Weights of a small transformer language model: 7 heads of 64.
Each number is 128 + 32 x the weight over its row's rms, rounded and kept within 0 to 255. Layers, rows and columns count from 0. Numbers have three digits each. The size before them is the row's rms in percent of the matrix's.

# layer 7 attention query, 448x224, rms 0.109, rows 440-447, columns 112-167
109:118115142143170155190171162117076117131064160122181093121120136132164151117089075175109072097115130111086149086130121146139096154138211067151110074184138092117143102132
111:118123064141052118125084079156074134124125184197074171134147181103140074108110091113119133156098094107122183124046108157103116086123134058093069160089148112190149177184
102:159154088109118152082111124201157073110115118116104152123122160070161100125131136142125108130119165128115131134086162123071079080134100114161098144093156141107078129138
105:126107147089109100141119120103114130124121131150105187115155153164161079091083188107100171160119122149156138128077070133127108101184084098135124181126130034140157064135
116:181093140139115159165131126095129170108135183128095093168063105153124077185090089145158136104173144126076166115108116108089158131163113084139071191122131109091159142110
102:122116153103096108154128165086132095125080126130151139128045172159096120097162160159116127120122177140156189125131118128107105098100156158091106098197140081087114150083
093:127154121119162137124132148123158123154148183110103096130106121097137167077134160096123166106089172149104104170109133090135093149119181131128162127059156112110174138127
105:177158138102121155169179107075181154071087129107141176157179128183095131122141148132152095092061133164104135126046114135145130106131152186123126150153095109198153091135
# layer 7 attention key, 448x224, rms 0.107, rows 440-447, columns 112-167
108:129118160139194143200158103161081100097094116141150138111102142155099153119104063183107083099127115122095143094091118150137066161140170111120082095153147174116149117156
109:066115124170099133097103069127107090091141160169156177103126095088171112119120063126152100126135105140143143133077121109109092036124174079142129217103112137186122118153
107:145115082114131147074128137143154123142107162099152118094160119049133117158086116144150131149119121148137112135103169088148074145139115105140094114096145184156141151082
102:148116112084064109123103153159143085100131107172107185119160126168154107155126172107134175147135168134182123147091131141075065066197079083148122180155089069111157121173
108:124132158108165177117137096138160149153151176144111110115103101097117089132143122143139197134171161125048136125054104156074166209171140080119105179099133144111147108126
106:119123185110134155151119170073098169132128132147139131098120135124160134116134181135133088156063127136122216118135134110114164082146134141134087116186108156087180126117
095:119144108103233146131051159155099124132114123101145100144117114138099133108114163107145156121116181205169138140172200106171108101116146108110168161140171147139135177154
105:169146126096107133133137127104131145076119147146174144146144101178101142151138173123164130111057140176101125097102166141165146095162146138106102124153147142219142109113
# layer 7 attention value, 448x224, rms 0.119, rows 384-447, columns 112-167
097:134142183157134112128107128101112108139102153150162100142148073083149146097115125126065087233087178106133090110088087118136143104121123079154173096113086107131171111162
102:149116149111168103144092114090149101168164119125119094132138101139080167112105126102100152132141157115123058122135098180063132127168127162076192130127131150160143109064
101:156129141169121087145120127091139172136165093143169168163135129149108148129134132162143141119083170124145062093104104152165117127155134129138171141109059082129138112153
102:108114127087057160098138135145134161118135106135087107183112120096135112131098138166148160174161075117147142082133139138139086159115123091171087149128150193160060143131
105:110145161157121101097130068102087116126120106072131153137125160112157162109097075117092104092079116135167183164100119150154099136164170097120122097147101144138178085145
097:133172102118138137161131102120182098103107130149130109166155153113102134095138131154144169159144113119123137152176158075170146154089175152129176063114115143145122118106
102:165115110150120108109190173130151165197205132077123081133070156157113183116105155172145134075120144145137169103121122040143092129134163082169138094088161145127138145138
103:131138153157161113154130111169135165131133156077136103152120153150144133108089090112100125148145154161091136135112115148200109114115073163189103116175109123135096124147
103:099121147094168128113165122101095173191091083117110168112119128166107117157112106129133164093165066115175107118168142065133189091122166114103173157160148090189100115063
105:121119129125125142121086137130097082194186134104150159144158111164156072070106110140182151128043128113137117126117066121096132191160132147109094131089147147124094146167
101:119147114095113092112093214139161193137130147096208107137135167113125156147143125109089128133114118130140145134109158156149179172152159109095132091134092103144158115076
107:144088100119072117130133103150115090085148098103120176115110177154095108137121169095105146144086124186055195185170125120111145131097153084075095117085132132076139141184
104:074109110121168097168085064157152122082139134076167102117140118139181099154117150124083128112132118143148119128109133177092087127179118130146115219160172102124130135162
097:113182105158144160174134059172146112086100156095139080092126154096175144045145130069149110128136116102125106124103119206083164166136120117128147094140155179125068107076
100:102131186101168144134089055129084113176153176059136182115195106139130156106164068144150085114135079121202142165116149073194122047146127105126127120119167122080058107125
097:112137146144109138113123107193125102097129135091118152071155172118114119122121118097110155146042129095119087100222110088063103097056046098169159155099128101166122089035
100:148139106144107154169171116136141075042185138119121210082137154081142082137085103182096095124106130171136121071164162127079143069156066096103075138172127149109109088105
106:097045155076126112140127102134105139195155141046151125129067199149160165124103160124161091128084110150204141105146121152128089126151120204105147161176130098170116105175
097:057146177114127142142131062095123137153123156054088169209166131165131095142124108104098111111147090107128121144129160142106164117155149111135131133163121114102104184171
099:096094124077130116104194090158101135122093083099119176105142117108130134131160115159104146105152146146144153146092136123132124114168142131120146116176105140099118114199
101:105104142212087148140160086037121118108149129153092170123093108152096112103133123142150071122076169116160128114107162183134123139066111162116110123092149108143127112043
095:168171135129177120167056145169122111097161090096142094138154133133119137195168112119106124154153087161053074127122131091177123169096141089027157117176110137141163188129
101:112094124124135106095138063171073124159165108107116159187193084154144105109096132148136150180221113174127092151111136160087077121137067115067183144091130146123108107195
094:119133100053108147187157127142089119128105192142183132142155113152159116139091155064137075070125105160097150127142117190131149142139139146162094181180140138077094182176
099:127103109158083110181145107140131104143098120111129198126131135151160125060120116123153108164144212119145121120115194103118174086177087141136108118103181114106087067200
110:139137159087088138099166141149125158112165079171130113115120102145066121155119121085085113118070075136078099081192123141144142106085157149139090144140124174157104117121
097:089151106194104178158139109144096164148081141173108131126132134093126078128132135146162164136063158180084109103191140094131114145105121101141141126107154213183157082144
104:128141194146172179140097110049118066118090145100074082104092105129075098121110077149098107176092159063109126158089160137116121141134102089108156126079164151135140110146
101:134107107118133106145167168099103063137132182105125032131145120067126144132094155185119138086092106100115066072119130156070176152114132127170114159150150173173080173100
100:136118221115178109111132065121162141143158072148121171094136126127136140088132133180187089153136144162101126095073158148133145110129122158102173127099075104128114153160
106:093158018086112127158128085071165073130099126120137085100168144154168101107128138122092109111204197113104165106086077131126171175119105134061093135132141111161106060067
100:066170173111121153107207153107174193152118122109159082120094176107078150108065110048151140096151099078079108145089098077098092137159100089207128146090076187056150129128
101:154141126172116114145134179134161083066122084184114184146168168149146138117173154157100144116107095073114117131093150150081158116127122107106094148128159152066156154133
099:102157164103125107141126029133087126145158135164148137106120104088152088126138130104152161077137165103083131091136209097139093102146143108130099113136101062153160129168
095:115165150133124160120177113084164132145158140154105143198144130146139092155190164098153158057122194108079133197140100141131100160117132108127135144106127112072119168173
103:098138152123134117126125148102115136072121112173084123115162122167135159123126156156133098154124096088141083128117116093115154108124148158065131084166095134111103071110
101:163071124086142069182146121106106157134119123197159143170136086150130161095116177127112111149114121150168072150094091129202133140135100100079145185137067090120133120129
103:134089156091155110207225181179127146116130145105102147140126113089152122082134101156169061113190165111123176086122107166100095133126110096154155135151119125140173143115
101:169098149169116156120135134112164120097127139114195122096135141111091142140155096137136082148163174123138180166119131076081124143120091150079118109127121140150212107080
104:130148123097157130127105124119122149079129145169160077119118147134068072122125131115151124184084132082183068060106152097140125125115083113133088074096159170133129054111
095:122139105126120092100118118096122133123096126131135141090085049155182178171190114093112155117114108122118137164116075158166100078127152099159161181111169160125213136174
098:087110129145136124117070180151106150068139135169113096130139127120166131139110128144165170084130067124123162089108112121102140148139170107159138105146161203171156158072
100:158085107112134053203130211106151117156113151130071086163159104128117143148152107102126182133094101186152096157070119170100118164152175176160108202129105151157118137127
100:107171147110114134105081178164071125160118170158082130089116075132100171162113095076108135125104113130166045095173158177148073115077135118168125142126144073137089167110
109:104138069140110123105088077123109132158146177103094148108086172128116087121090155150098128108137090150149137114112093172124147141094093139113092093184191141087133149139
101:119094098174120075104125148085146134122139125201079089147152191159138099161119100136145157133102153115144149105120159097120150122099167115136106125111170180170136117132
100:122116123153178118143119085144137140083145113080106173097099153143131102156136156165162110151122141139136164127140086114085133146120111179163169088159107170044096148168
100:143077088085184146155112168164144086121177152124142177122146162203154107109127095097157105106146093181155164140154167146147130158100128153063140104098097102146163078097
094:136119154105132167129153139172183118154172101135151165106135114135111159160075106077094118165130165128066168111152103166129176138145095156119153093115119139132143109110
103:103126168085184128147169159138127069147147118099195081113121167098133111140137128165124144140158075125157142123164047136094165172168127123166170126150074207111151162149
099:052162134098110127126090162166133093175110081080163148158133188123178148141163144064137133111134092095093139200142110152143111213153153095109111129163079118118067208132
102:131133102162169162105232111065102160048089189133172119148105119140173148140140091121090147139115109123152129118145120152090129126117133126171080119152133140169166159162
098:122093138086090210140186095101120079123082107061148164105085075150151064121072113189171130152166100072155152115179068135127181125166100098100159162120103129137081148169
100:083157146094154090114096121131150116089140149146159123110110143116143095171084092118116118070072094152118178143144096068128107139108200158075124092123105143114122126120
097:106166102128080113109131090108085079131077078118142109095157112156158193125122171153115104125152164170142122128124100085137108159148093120104148085119110166101125072143
100:161101139161136107126142126132148092093156123135119088128038120115130142086152189083155101119179199107179137146143150124175101162141177143151155126173087130141113112093
103:107131124155203052100145125135084117128144079128104082144104124124133127124082129086080107131155100114124131109109097134117180149172161162102127138168106155103147098124
102:107051115145166116165121207155147165091100141122080161150088132112124115141095136115101174162163227133122161129119146180126162083176166108147089176122131083105122073121
105:164130140138146085129143173128137098135103145146149126139111108130110099148102133111141182175098162096136149160136113094097087103105152082076064122088067119108100106152
099:131110147145145120134127127111105152079172140144129118131082102156166101091131139133118132149145216092145136103116119136154197036145167144177116166148107138162171145072
104:118189132111210133174157077175130092133192146099147115094131140112134155091157131096179140078113183126067123155163132130105122083131093139116128149123125166158133153119
102:098139144169108184177100098123166147142166168117165173164142098125103192126117088114115118129089107107090158060073210123146153105121120087130133093128102130170204122106
102:119112098135152132130154148117132157088140130101147127167135133096060144069168103177176121106125067136134176152107144119155121144071098129133138125131095150182179097131
094:131107095147106073141133100156080195130092150099167081137079161162145123120076082103192133136089119089143134111130147086167184125124146122148149130070147112182110090100
# layer 7 attention output (transposed), 448x224, rms 0.0682, rows 384-447, columns 112-167
097:139111116133105153137141154165132141091155147096143137083111112182071093134149145140153176026124075160120149139138138148132088169131144139081083137166150167130124128129
094:085158078157092158098147124173136158060121146147143153143130162087158130175175110138109120118136108157077179169093137098159143153115100075159093103113137110103093151195
098:094125117118099170121170130126127156122086174127093110138135087147119109126140115122107132102166113170097141193172194114081106118107160141154104136127133165114127162073
090:128084129160181102148151125091128126115108133152183150071143133154134171098154074119104110116076166160100139162152111065139142131154126121119158150138100054103201089141
097:170095105077175159162174177166167121112128179160136118098150079108156108133170164134150151164179134146101102118144106117134144128137098153146159179081181143108062163106
087:114087159093143097149141162150088119141127137168146129091105054096146108112118164060173132123134141169125170072078081131040088111140088090132055165102124115084133136120
093:086139126106119168148117136113094085120060126176146131107174125151118093124176128088091099154089128116111098151150113161133154114094093208068082124141103095118147111135
088:088101110078054134108110151127108108120143085165119127124141134092149129131168132154127104160129112124111102129136128102067135149122160144075147140129179144114176126126
100:156142120123125108136115162167162100101156147161121086183103128091154177057156151147086091158112177130037128176115137184146093142106097144144075120144116108093141144175
099:105094163108134078138196091112129122071065177079088119121090144097118184159107132130074083093171138184144107136127127118150124138135152141134218104180118132146123111100
093:110164207123157151138164036093107074092150099208052128141127102180114122134113082138135136101142144167116110120125113119070073079123110136189122147164150155145072135150
100:138127166162133125089123167106087168145062122155101081076191046122131120108096093138172093084164114112186071058105155112145087174171120164172118156159110141136172149082
098:149166130168115117106156171082122147188154112120071171167134114109093110099160128126158155105125126155135132119205126068151172150111097122105172056082103109083099141111
087:159095136151086071128093157073121136097151100137145140131148133134123103199126160154151142189142104117125147132127107095186083136136145174096129119131121120108173158177
091:137136066126122086136126195135178119118121112181086062112083100106156130151089155134138172096207175144078114101157095161079153175117121142122152148163116109130192194118
098:115115152101133120159140167083140150182148143135116164172063141107113105142144140181144121123166146187130180126049126179163177159203179146122146101175145127043152158208
098:103137149155164108089079154130157164188067087157084062197143087141101143178147139096174107126192167128144123169098087133136122159096139145170160110114126139138135166171
100:156238151192141129151152150136127125081083120159119124104206099116095080128179107137102188122180168144047092129104124130117160153100163064138117097085145107095146132066
098:166115060144166129099156172177131105081101119180095086081046148121112175111149193150131170126084168146138079106191122111146116146111121118124152136167139127156090091108
092:144152120138116109160081170056119111147165143125133100107101149143163125144113121102107101152123098070093094121128109126143138120071143104119154128082171097189158168095
097:148150132075168086108054182191116117185157138081154077171147142128138087177118145113115221139188118136095114145142057081095167165189110100126152140183118119087154156195
094:054105097141117149119183112083122107130134098148132150111131134135147129043037139094171130111128143082224171134129130155099154107193096130211088092068142155107097094098
099:141158140189116130149141206109178104125057146106130090114077145050134145114148111114117113056053177113128160100135071095168166150127163107178103078153149099130111196066
091:175138167134125121084085139125182114106152052064096101101120189116094104134168152140150168185139161126154116113116150093131141143110130152094140080047133141177161076077
101:144073141072135150065117134111135146096156149121132104121112132123082125208154160115083125068109093114111100177149086128146125162061146124135148133154101132152172179062
103:130109080146140099157092107123106118145131174098094146142147161089146151118173169170196113137163139122169111183080131126081109124175124098140196137097154128109124110158
088:181090115099141081145129125076129076109172111069116119115139142130172138191126098106112141121206142078163168157115148163127147124184115150122140105174113083054147184095
099:104124075142143049111139159217111182099171136127184121150162092111158173138143185110167138114195084160174166115144091154137128114121107136141086143177109096105095147124
091:183139107165078165104146097110135202131156047082153184141129214192127125160182121089108107123132141164164144165136165137148132105114095117112148132092080126078184067142
098:139154086142059132126118154131099154097104140118140114160124130138079104154118109093111184082156159099117093186168146118166105118093176096144133143160152129150136117076
097:139109187160140110082148196177109139131142127110107138182124111114089181162115121108109148150066090208152108114130127127145118086103147140172174138103123211099123163210
096:152165056120101131144102118127095096069155124105088141115136097163201115134156083187131085113140130217174159109148144197152135111102146152077128140136130097152086124158
096:120119129104123187111118120095152186144134169084168075067105092087140096168130100058159096163165173141137158145188128102123089135112112162168075134120094138194108089135
099:144107093091153164089154211142176108091060121111131146115111186126108124132100150142091123161104104101154163182091110201143164152111120136136199142098155151153071104098
093:115120102100133084133062114107072124064074086088174095095093144129134119130090131170090141153104059137189113048156149089112176131131105128111140091155104152170110082078
091:191122101134124156142124116141158128163132118093161097131126133071104115154130106141129187098143161199101195075133135193125093174121102074202111186101122144165179162140
093:092173124162106153088080141170158109127163128069098103064133159075114098091103096132127152110128144103105155112178193118100102101064182156144126054132185138136167103102
092:104170141113090169136059078088155143161122110123171079142133141170115159168176136082099210146080079116153122144124149098141180120123085146140114098122101133119091115164
097:094122084133164136136151161122097117172107140149086097143153104118173106128067141106108174121091111141142100053135129184192157137119099129171137162116110177099058128166
095:130128133217117101142098141158136125177099107147154134084142112157147203103137102108112135129170102161117214171140122123114143185154163152080122185121124077115153189168
093:123146151126144158104116132136173176120158183161119114078135173124124083119063097183136124121091125125115123126121147109072176133161082102080119083129142142119084142086
097:189128112109156162117203090078130128136137155114181152145121151172110169133126137140129135172128170124125066151132127135188143083084143141100149161104124053091106086182
100:099147162142088161057133024110141135122197143113167135083100164138160118102127161130132085113199167100093136135210139100118128099149044100106159069125143101088172156100
101:172106115170177132137160111180169138097134095146128135126094151132127130101160134183152137178124098105102205193072126101107172132138156154090082121104150149124150095163
107:160113163174097163127200222150149125111079030134163132176180152123142114145179062117105119111109178102141119092121109121078128115134209140108135156104127132138165141097
092:122141155140158170108128151183125130142157140091175153104118103098128166083091167089149099104169110144129105153163103133120118121121114130094141142135082070083103139093
098:153119136102087127113153149129131169160114134151152145170129105141179119099153108117083132066133131116112139106137131111165118154156126078063104190024158108212112138062
104:090154165191114096096107125144112104131062110148109097175088127052068137121126164153124166186156145093125101077101096135157155102128150126161127111156151101107111207177
086:098130101174100100092080129127075143104143127135114087148083159064118134111183128134126156125097101134155084167144146098096127110110111101093143158167187095078099093181
094:163164114181113138142093120114152195102103166119053156139165100176151146150163162105138121120149180138070100094085183150125070058134133106089136117094198116104113084170
094:173119131137167088137202068078120145059138163157081142101080122156096103101078155164102151167096143165195132045127115080077151078120074164170147103147164132127157082105
098:107089137125063109143048124185163119165167072121130120111116121140118124163130125154160128133114133126069095155082085103198173146113126109098148138103120135139109082112
090:113149140154173059112093143148121104162176189142098133139156154066063158141206223068081121114046106156107089170091180127102086142143149117164130130149139096106178087077
093:146131101124107132143161125128118107111107067137101119144172111111101117045176137092170154204202149142173069069128122164128155115148092141155142130111121099131111110122
095:140146088111172193128128202155108124136150182115142125097138152082139120134104122127129149207119086065116127138088170169175152073039164093148104107151154144161148144102
101:092125094073116150145107085098126138121131164118176146138190117145150123172080123121099181155082081135112140085146123141081134108104058086127075158084157145154141119151
104:167133139094069151119093112132167111081127123119101179117164191151186164092134130145162143115119144176142067164142149107161069143088095079146125135094140071161114177109
095:130188150118112146109143067126105103135142142150153093108151107171145155118175085119140077115082073164128098152163102061098110190090117123107141083134139102156144174134
100:096168157094085169136118078113134166125142107156106104103131113139106179128172124152129091080181045145137131094145116161148159127165100146177151129133114145158148177073
092:163138136111090155137139117146173104168068122068146149130149172062117176189119130101138123080071088147154108130175112149066061154121092097096157102132149152072119108155
096:098063091148076094130098161071149140110091122141099145187142124133167095148156134123049131137155098114147173107097106142112129190175113144149162119103111106097112084129
095:149121067111154070078149177158067106143138048133091052089089172155208094173086121143133108103187136153213114208184074123111097135149110141136079135124127159129084121162
098:152133138112130129141106136155131088151090150154160138065125089159191147132111161056095161136160169158150074127100167121127129083166167119142127134106139126094084168135
086:133132146096131172143153142149153080154182138127085174147152103098133115067145137147115115139122118110099087122122100196109114075125169172131151122178129086071127129103
# layer 7 MLP up, 896x224, rms 0.123, rows 0-49, columns 112-167
092:145124085156137155135105084114104203097133104090112113139112166175132085116165110156112079084159146046159103178180142152065208072108071106198144158126164128168107073167
096:145116114178156093086126142127138132109103113123096138198104169126138138223082141199109154117156136075128127083142089131099160087121119147178094135092167103108164038142
101:118120156102169165163135135115151152158079110158196113180106153083123120168037177170150129193127125120137174091139166100161130181169185151165180174178161108099137124177
105:087129154166142153138132077063175131110123091113171117126124089116120135146132111122122134119082115147158100120124139116095145155080133212162121143171107087220136071164
100:155140177159160205072172104119109129120176154161069123122076158113122154111106092117144131150083134029119097145124138073109107088121160164142116145156104148097204094138
096:116091130153150134071143131089162147093168175100130123100113120120136132143100137129092154137100079112140101184109124193082120169191082112163081111094106120166184154109
104:170113119068134109109188123162146148162114093154121137096122113105122124116165157124112168154126122067147126066134130139117165122137177130126146116148143152161128116185
114:108166138165151186137098151144098130173088083123133115087138179130133099128121148066129175132124155153100172103124104159159130155198081156148053122128110114115132135143
100:219073123188131090196119188084188099170098133150156096166134161145111132151191129150098154084093146201125127125169127176145123113168096129154130126117113104098159075106
093:186144154130111107107097176097178173186125117090128135140145105179094092114186071156135128104139120135160140116124175082130119110108179194089199176112127135166160124199
101:122131113142071141127164177152150156114105104158130117120177161153116130076119120087138139129053117131119128198194129077179119177175111133116127141125110129092133113118
089:090173127092162121146122099110080092116182117139151120072155150173111100149112120110150142086082136175135106125095073147150101136133178103095110159064076040155107163175
100:137088080163122174152099120172156092154138092155141138147101091161166087164127185161095151128139101113109171161153151154185138127108132179124131157126067126125092183095
097:057138131123132150101119200119057142185090095125156081104111092159078098125114109095133131097139115099161151106172111101162103148114168139164042117168111133087097128146
087:076162128150085088095160113172112131176122151139076132126109074173140114057093099102175131127060145124110114187115114102164100159130089114139120156078107127116177153137
089:178080098145062143119146145102101153154178072071128129134134158115145132089105161114137111158142118139185092134148069169162090160144152174131119079166147137154077057108
105:148129141138082128143126134102186112099117121135158186092166105098125134140097078159125077055136058095107090119143105112111151089170133107213116142065150043121146160192
099:098134131143136109067111147071155207090143140137137143202148156129155114075072141136172155129132092102086127115146179146172098099140105105132092161146149100132186128072
104:104091099168123176086091164100127108097123135117098106137174169173102119132104118185153123113132097107133089168140159183159141152112158113109149086148157163166148155144
105:098121199155112198199201143145163136173126170188151085122128092147123124118173121124165127166124105149126101095133139131172137174111109166143152192194152152083191084097
089:181151149166152101135174145122078139126113154107134170129159154116077138081062080098116070183147150105160140094111169095172154158088153188152148069183127193137117098123
095:134091170111118121105067151172083127174113132145184047094128130133099113023105109125105134143155109116168149113109150157172162149153062110152072158071039169102169121119
086:133108114153143082103138125104097169117103147135144111158092131097117128174134088078050110107169110132123128098109110106156195111083114148105112104138135175122117123108
089:121155154170159122158093100112166120123062144162132167139102085122055124140106104174069136100167183091119132138183129111139126127122153092178117116086126183148157113094
095:143142181096154124098127124122117114114167122104162082153085106129098157078146082156115130178232143099106146082139107132156095060118134137116130080140148121161178095157
092:206138104177111190156093081174129138140072102154154162066120141123136131142144119167135186104109141110109098208145120143114114109131117096144097135124134096119105106149
107:156159149163139167174127110136105119169156120138106115164089167123143151121098058176100136150136180094108086166106174146188072184126155137095120114079158119127137148146
101:148186106134143095149176103121099119143094073080161199150121118091094123149124196127106146082124112100094152173153146087138110144180132156102153195148150139129115118120
091:164177206122160117164171131135144157128055104103071110132136108200125152110114116112133117108095107136162139188123168120121124161127108124133125119166106123150072145121
111:191074146177172116159095178102156171137093098139069212148121132146137170135120178094146127127155145108184129124157117062168086171142167091181109063100151130166119069165
110:104099089113143069089085144173117169106171152189143072164109145180164207093087124160098163119074148123133103160184126125109099150146169104115092138110146146102119161114
107:056137103167162164127123099111139086140121125194123135099128090134115173134094128107175162119112089140140096162096135074139143120158120190111145121139077125113115142121
099:148139090093179118150145132168091115107160163119107119129150099129104161126111178079110136213087129069105130139144116149166118071094145124108170145131108148122174118135
100:124080096170076128152125136124149053131155137138188104176125155097123115148179138118128173129166133107091126196165145151151127109108141109137110116164111190135170137148
096:138136172134135095168124123089159086136113104145111101075147143112110091095056174118139120142181159094111086117154149147098145109143149067173111126125097146060170117106
103:204140111194179085138131082152135111131112069137086160086158141182160144144163084123097162104111122165102079062106114144116179053132112163145176147109142117207116104153
103:180063108167113135118166113112138153136098092131159151081113082129081124132120146195122134142178082063172081159153158141123157145128125116154118177124085149114152153153
099:138122090174122147155098172090089100129048173116120108172129157163123183153059097122093147157136145120144077109099166121138141157073103067122136105069153114071069111146
096:088198127147188137168117150136143138047136213086130130158163156115133126116100123079088156147102139102196112125158118113163159117102113145114133105137186087123135157155
095:160077081146106135131046097104098122136157141119144087123080121189155066102138137112120114168151181134074109140091154122107114139086137149172136096123112132128203155095
097:117183099140170146115069106151143077120130094111102140109134174123091111112145195138176114128134087130190107117144121108125131154138094145108132089134186149105130113069
104:117126086125179107182101132092118079092122111166168112059122158127122192111159169150112151138148097077102165144137160152106172125129105151117145117113112129095114079122
090:102120122167176095138108147120115155031057108112098146147120111152199075160148165114175122122085119126108106110130177125141094133160102096143113155083125114154158145110
097:119152142159126184181168188143149118117129179109129190158191164118101131106120102150121140072115116100112103105109180162109119119137130134167147151123179110086102191166
103:123145116087085142130172143123142132166092101160129167164202139199095144164104147118145140127088142144189154157121150087190089105123130154107150080179111068120160102102
098:120089106120145114134104075184148081080133193181117180108118112150135099196108115104102117191093068051087016154128114131113134162124134114155119162095143109130122117095
102:125144147157169117150115144169169093149148189077140155138097159173156122091085117119122163148136102097142093137168123115128172120128125118158123128111102089142104068160
101:159085054046106107163138133119113136160140108116123167179123140123107133109090116162188167100106117128113099159105132072145207136159109110107125170145085089156119182097
098:073112123111140131082115146127130103132160154182144118175071159152104209153058126114161124145126087169105087206103182092137089210146143143141125171136114100129113098120
096:109067106111131149166187133119129122142161146129130146128111121133125086110094072104099123144100167065080203166141152115097132112133076107092131103081133188153066137124
# layer 7 MLP down (transposed), 896x224, rms 0.0554, rows 0-49, columns 112-167
097:115129133173101103105153119109144148115061179148152154129208134118146178159113147091092107103141154111153172115126150096099151134121133162126100163126067098155133114082
100:143151138195152141114089148171152138156124129171127132143152145131098134053116095064124121110150087150139132130082080094092028077144115178128174102085101122136082123126
099:073083145142105054113089106197188158094118146103173133132148107171069122081091112139159131121130169097129066127104121186136150163161134116120143132132057130134132026146
104:117086085131137113122097186072117160097125126135159173156109109155078099137097130149166102107133155086105136134123132152118126156168169179126126092106117162105128136134
096:086122132103093079134089134147132089128089112129142100158135120160188078140197103163037127107121152164153110112146129170079148141105141130105098070164136137152115190150
096:154103194115164117079155086165063145158090119124115140124090161119140085098120135143181138087121132168153151149096114063105111174129104148152199082126093132158123063200
103:120138171079088160091102109146115151103147130113113143089136073139160137153087127088144149136111126118151122036126137186158103119103097132091102101130109092154139117122
106:107114165128079146103178144110184117063090139158147142100164161132097199217116158083090135116166146087112145132131199089151162165118171120161154123066153128123141107124
096:131170141117101102075156105098160156071156063138117130113181140118138131120197069133156145152147148083107135103156133086125098117080144160104105148146092134139148201148
094:124124108099181173152153073170131127077120127170098171093057164131121111091054141112107120092130122074110141121162197136148132164164129091156131129068150097136122153134
100:111128127131080133147142144088116167106138105124170077090071145138158144128120184130137097094151151150100142127202073145103116152108089134106139080073098131102173138177
096:160097151128096139101091150144114150190077090133112146172093110107148127111131104084121146156172147089138147156136205158132153080116101139155180110112177211121164101066
100:187119128096152116199171148132120184153151129094152151137096119067144104138150118110051078075136123117157095123151118127106114142130107150147116100095148108125141114105
101:122152133122104095128106127117145072083152122045125138100068134129120123156143141163152054107154093158160072130103174102067122109135132056141166036135068087117108143179
093:132069088107143149175134124087141113054128111132123072159157184095126156165123148154108140102088078148160060107185168147154115096076147143141108192165137129164080140111
095:089176124154097149067108131173119117121114111119166138129167120042127149123084127107114076123121171071133128115128149116125133150139087139157055097125114132130088172139
106:162177109125128157170118148085122172158177132151121114195069168096116111145136114071151126109138118156156140163054150071163147144071117057134087190170147193123149128085
102:208181128064140095176144098094126131181159065168133145173092059132133100115124093101137094134151150088099075189119127116070155167106101159167120087120120115149180134100
089:090190160155084116047166134139102103072152166116088126140154136062116087181163115069107102106149162174148174107126116071105117085113104168081153100141150147177131228115
104:176061155125146091122111132119166117131157128125067155114097115169132134156131153113194086102130190118103126150157115167208121191177141063111086114158149143142126049104
091:142147094130123119109148130118125100120106075120114128110124136174114119068203092170184181138114150110091138110129079173122145110149127131070117106118104133120129141129
099:146093127142183102127184140136087082103146123169129127170127184101153119077106119185096124041121083133146136067070077125098074130120140164094147095091116136127188172103
085:058120077135134138188124176122129122118059160160095133132092127143122161124127112102085131130132115096106098150135165119135041093100125092125180185164118108229131191115
092:132090128085125172140157161151075119107209093143159122128128137128166167160137141121096147109116109131127130140084129125119096090085107116144140052118039109093096174113
084:139128101123088074139100128153106155125099179193133179144099144116143121175096127094112072169134105135153159174130150123146132150170149156142092121126133078135108151129
093:106113141108100059092157132099153153139123093132095123171128065140196128106136112099188086182168144095079178102094123109147110159087134138162130166117082123104098120080
105:101160128072129146115131147163101159077123103114129176151133158120149106154071146119128151135188115134132114141141084089133131158147173163164132131159114140126107130096
102:143144165179101179140150111162132087093142191188107120141085119124092160108123122210140074123108141146117128081137148083191170153159145042117130077163130083153105111121
096:140099115147065129080144131078155157103184139100121108144067133136115199197160132136143180104134138133118136153139206088123133101112138163121113117169123110073113109098
108:148103170234181176096114106136138104123109093164137060134169073102114083093177162136121140138126178123131125149111110129101125175175128143110136115183138161128094093090
105:093178064181123205110125182077107177140157086079173133116098059202103079085159143168142112165088113153084185109124141155189186174148126136160127108152096105121108139145
101:119177038140123066161108139137088115121160189172183115106151097169131062058075106113165121162127096122109143121143148155118155113138227123167199143122097129158138135122
100:112101168089108160143182128089137170119102135167164121215153149125108122098152107147159108143045093117161089112131139161086171205057103137149134133122100132076182106135
099:135178142116105057093201086145097092138159150102137110124092082137183147179036119119169112158090119208134176139125125128083115086163154109104114105118119172128158136152
099:127172124147124121173156063139129110163121177082088133153142106078110204143121074089116047108132139127147120134191089114133157127194094075144132124094099172174141088073
097:164156075138094102117112140066088139136090110123160102133102134130177102129101143098083122169127112134061135173137141088158138165082080080191160105056138167174090098066
100:098124141099081113131143089148130159110066107106110154129116112129154133098137178098045146138117098108121131034109156094106132171155161145175185180125139185133135121099
103:105162140166096148077122135064118142154187171149116089088134090099145154147121138107128152069166175137109183120127107153031108152188125155144176155080101084130123146113
097:171086111089079098105107071129173144164139117135076084160104132142106125119113115150139082122165201107100116138130147137059126096144157078112138147150119118137142102167
100:145155175184101208154160137119152159123131130044132180150104097142210145159115122072126119139128123084222106141095096077167160154072125104169158184128149081175104107109
100:157096114152135161102177091090127153120116144098085179159149117192126110107139107084076154143135153172128149111114129126127153116145130121101113192097084157151125116053
105:169129162107150167146131146107157126152083142072110163127090135124158135108121068134126124110164092102138173168111165086100167113121103135160167135082188093158121116122
100:185131189080160098087128116132165164143126138132152116110124148156089153115134061150153143122158156104143119105135147096146117097154143100160109126075172124158112121104
100:154115130125147100142125194133125117152107134114106094101127144082132148122122145105094168110130161161123111137142034146130118107117120143110157173169141084132062084130
102:154139141079085203183106110069121101106092105102131089153139111114136137142126123181185139125151118100108127055125114146124134119184118123086134152168080167133176079109
102:126151193124134097103112124167175183148187080083098142062091142129088085052107105158111155105129156165124140101153183117153137129074151080088078138097119134098085140106
101:118130147123101130141101137072138122173160138058102122154149133122176162137151186139081181120106105098127147067104141088121117096076136161181119148090113097110192171086
102:101076152153144184147161161114130130136126148125128145107138108179129111130162135073125132093088104079146105113153157190148123155161111079164155221054125154135120138117
098:137125096139070121120105135074157109153086200105108107080164151139154102112158153179161134126156152132127184103130088106141141090090162108093088121156120103130119166117
098:129110180166086114092138128155102146121142087132113148121134137155101144133176106127193122133061119141178082132103165127142061096077141139138139185141140200116161196128